python train.py --num_hidden_layers=10 --hidden_size=64 --num_attention_heads=2 --num_key_value_heads=2 --head_dim=32 --intermediate_size=256 --vocab_size=8192 --hidden_act="tanh_gelu" --norm="layernorm" --norm_place="pre" --norm_eps=1e-05 --positions="learned" --qk_norm=false --attn_scale=0.177 --bias="all" --tie_word_embeddings=true --parallel_block=false --init="normal" --init_std_qkv=0.0674 --init_std_o=0.0837 --init_std_up=0.0965 --init_std_down=0.0965 --optimizer="soap_variant" --learning_rate=0.0082 --weight_decay=0.0 --lr_head=0.0105 --max_grad_norm=1.0 --warmup_steps=200 --schedule="wsd" --decay_fraction=1.0 --decay_shape="linear" --final_lr_fraction=0.0 --batch_tokens=32768 --max_seq_len=1024 --doc_mask=true --train_tokens=119700000 --max_steps=3653 --dataset="wikipedia_en"
Each number is 128 + 32 x the weight over the matrix's rms, rounded and kept within 0 to 255. Layers, rows and columns count from 0.

# layer 5 MLP up, 256x64, rms 0.0977, rows 79-89, columns 0-63
[[149  62 120 104  28 203 105 115 143 152 162 104 151 155 139 136  74  94 186 123  87 189 106  76 201 114 159 162 136 112 111 142 162 180 153 238 136 131 151 203 117 192 104  86 149 170 138 174 168 149  87 134  56  95 138 174 144 103 143 141 160 116 180 179]
 [140  80 136 141 140 117 129 158 147 113 185 124 120 120 172 117 180 109 156 120  97 141 150 117 142 174 143 108 199 162  70 186 103 163 175  81 172 181 133 112 119 121 188 118 158 136 115 126  83 143 150 180 105 146 141 161 146 127 154 136 160 144 128 145]
 [129 101 133  83 166  99  96 135 143 133  46 112 137 125 119  67 143 130 189 130 109  99  57 118 162 128 119 206 124 118 123 151  83 148 162 196 153  87 159 108 113 152 197 109 124  77 169 109 170 162 166  59 151 132 182 104 162 104 150 122 164 108 151  88]
 [150 118 114 103 107  90 146 148 114 134 177 118 144  97 173 119 109 124  90 138 146 149  69 113 103  81  96 136 108 131 142 125 114 134  80  72 137 171 156 136 136 131 155 106 136 198 127 129 159 132  94 135 153 170 131 128 148 158 101 127 170 115 109 128]
 [ 73 105 146 199  96 133 211 137 161 157 149  99 158 190 142 124 145 158 164 106 117 122 141 156 142 179 131  92 106 135 126 108 173  97 130 166 155 176 148 140 100 108 160 150 164 174 103 187 149 137  70 128 117 134 154 152 156 127 156 130  86 155  86 147]
 [ 88 164  79 145 147 158 127 143 145  85  84 119 178  98 156  78 154  94  96 152 135 130  91 165 138 156 141 120 127 110 156 170 137 109 152 118 113 206 157 103 126  98 169 100 138  61 121 138  67 107 133 126  97  94 148  95 142 144 154 109  94 112 146 135]
 [ 95 137 114 161  84 148 125 162 146 171 105 143 147 141 154 138 106 101 123 146 124 173  96 190  76 173 116 200  75 100  94 210 172 130 142 140 138 117 123 124 106 142 165 177  92 168 118 134 139 112 156  93  74 177 136 169 176 145 175  72 157 218 146 127]
 [147 131 167  80 163 140 138  80 163 150  96 149 148  82 149  80  61 122 103 172 155 161 117 140 165 134 166 151  74  58 179  94 145 126 157 162 111 117 172  86  92 142 134 126 113  91 152  77 104 120 157 105 126 110 177  98 159 124 112 158 145 132 103  63]
 [143 145 156 114 167 112 144 122 161 106  98 125 117 112 206 105 133 147 129 151  81 152 162 184 106 131 116 104 139 117 108 169 177  73 118 128 117 116 142  92 134 158 118 181 112 142 143 136 134 102 141 154 119 162 172 118  99 146 162 172 100 143  94 158]
 [ 73 100 125 187 118 109  94  68 125 188 101 111 146  88 111  90  73 175 170 151  84 173 183  99 142 133 153  98 196 109 194 112 122 146 105 153 122 135 158 145 142 157 121 119  50  90 125 115 162 202  85 112 190 112 147 160 224  83 146 110 157 129  84 106]
 [150 155 195 143 141 183  82 123  84 157 116 141 145 191 128 117 111 152 102 239 159 152 140  74 193 102 215 112 159 161 177 137 125 115 155 165 142 125 136 189 194  69  87 100 179 139  74 186 122 161 190 114 187 164 151 224 128 123 208 116 135 151 109  95]]
# layer 5 MLP down (transposed), 256x64, rms 0.0966, rows 79-88, columns 0-63
[[ 99 167 156 131 138 168 213  86 121 113 120 178  50 138 210 153 139 164 198  98 105  97 153 174 140  92 139 105 135 173 161 139 130 102 145  98 140 196 148 203  75  94 141 129  87  88  77 106 147  87 142 134 165 167  81 129 168  92 129 125  87  99 122  72]
 [105 122 129 167 180 170 155  72 177 141 108 161 133 118 108 123 121 170 165 127 206 107 118 160 104 142 185 127  80  66 207  75 172 125  43 153 119  96 128 148 166 171  91 106 134 133 172 152 112 125 121 109 140 102  93 100  77 144 116 143  77 192 153 119]
 [174 148 177  55 129 153  74 125 137  81 166  89 153 107 135  73 125  98 115 143 141 151 114 143  95 159 136  45 127  99 132 127 208 194 138  86 114 110 144 106 103  90 112 128 177 105 190 113 111 168 170 157 196 126 167 105 128 104 151 157 138 133 115 132]
 [ 96 155 158 126 181 149 110 115  78 203 159  89  82 132 108 102 129 130 178 131 124 110 146 109 174 203 125 135 170 130 160 108 171 174  82 123 118 125 172 105  99 125 158 155 103 113 104  83 162 128 173 161 134 181 130 151 134  77 131 136 103  87 141 113]
 [130 106 132 145 150 138 126 162 171 124 116 112 135 153 103 124 179 126  91  78  98 150 141 125 148 120 137 119  82  63 108  80 114  87 145 156 156 129  81 131 154 136 183 136 129 122 160 121 119 115 120 159 113  84 105 115 102 164 182  69 115 141 135 151]
 [114 105 144 164 109 108 189 176 148 143 152 123 110 137  52 190 164  86 154 111 161 151 146 109 159 139 101  79 139 138 176  83 175 178 107 103 191 103  94 108 122 176 148 145  71 125 145 149 124  80 187 123 167 163 107 158 151 160 117 150 174  84  69 153]
 [ 43 102 153 177 117 143 133 143 162 147 102 110 139 134 135 129 179  88  94 120 133 102 139 153 147 122 102 115  92  53  91 140 114 107 134 110 121  83 141  64 132  97 134 188 166 162 152 122 109 106 159 142  90 144 117 106 126 113 158  84 101 136 109 163]
 [140 185 142  76 135  49  82 155 136  76 170 118 127 117  65 131 127 113 141  97  88  75 128 104  92 114 152 107  73 148 167 155 136 127  75 137 132 107 129 105  80 105 103 119 153 164 121  84 118  71 106 124 105  81 138 123  72 107 166  80 159 181 136 151]
 [ 91 155 153 109 175 149 158 131 155 149 144  91 163 118 112 120 162 151 167 127 135 164 141 137 129 123  99  68 140 111  88 116 138 108 111 147 145 102 129 193 166 132 110 196 162 145  78  86 133  68 146  71 172 103  85 158 103 132 131 106 126 128 119 124]
 [197  84 159 107  98 186  86 123  59 131 145 127 107  74 142 132 182 111 142 195 167 129  90 136  81 144 151 127 153 144 108 165 147 120 140 106 140 119 118 155 133  93 182 147 100 109  60 115 116 204 144 158 124 126 141 148 157 174 130 203  96 143  62 136]]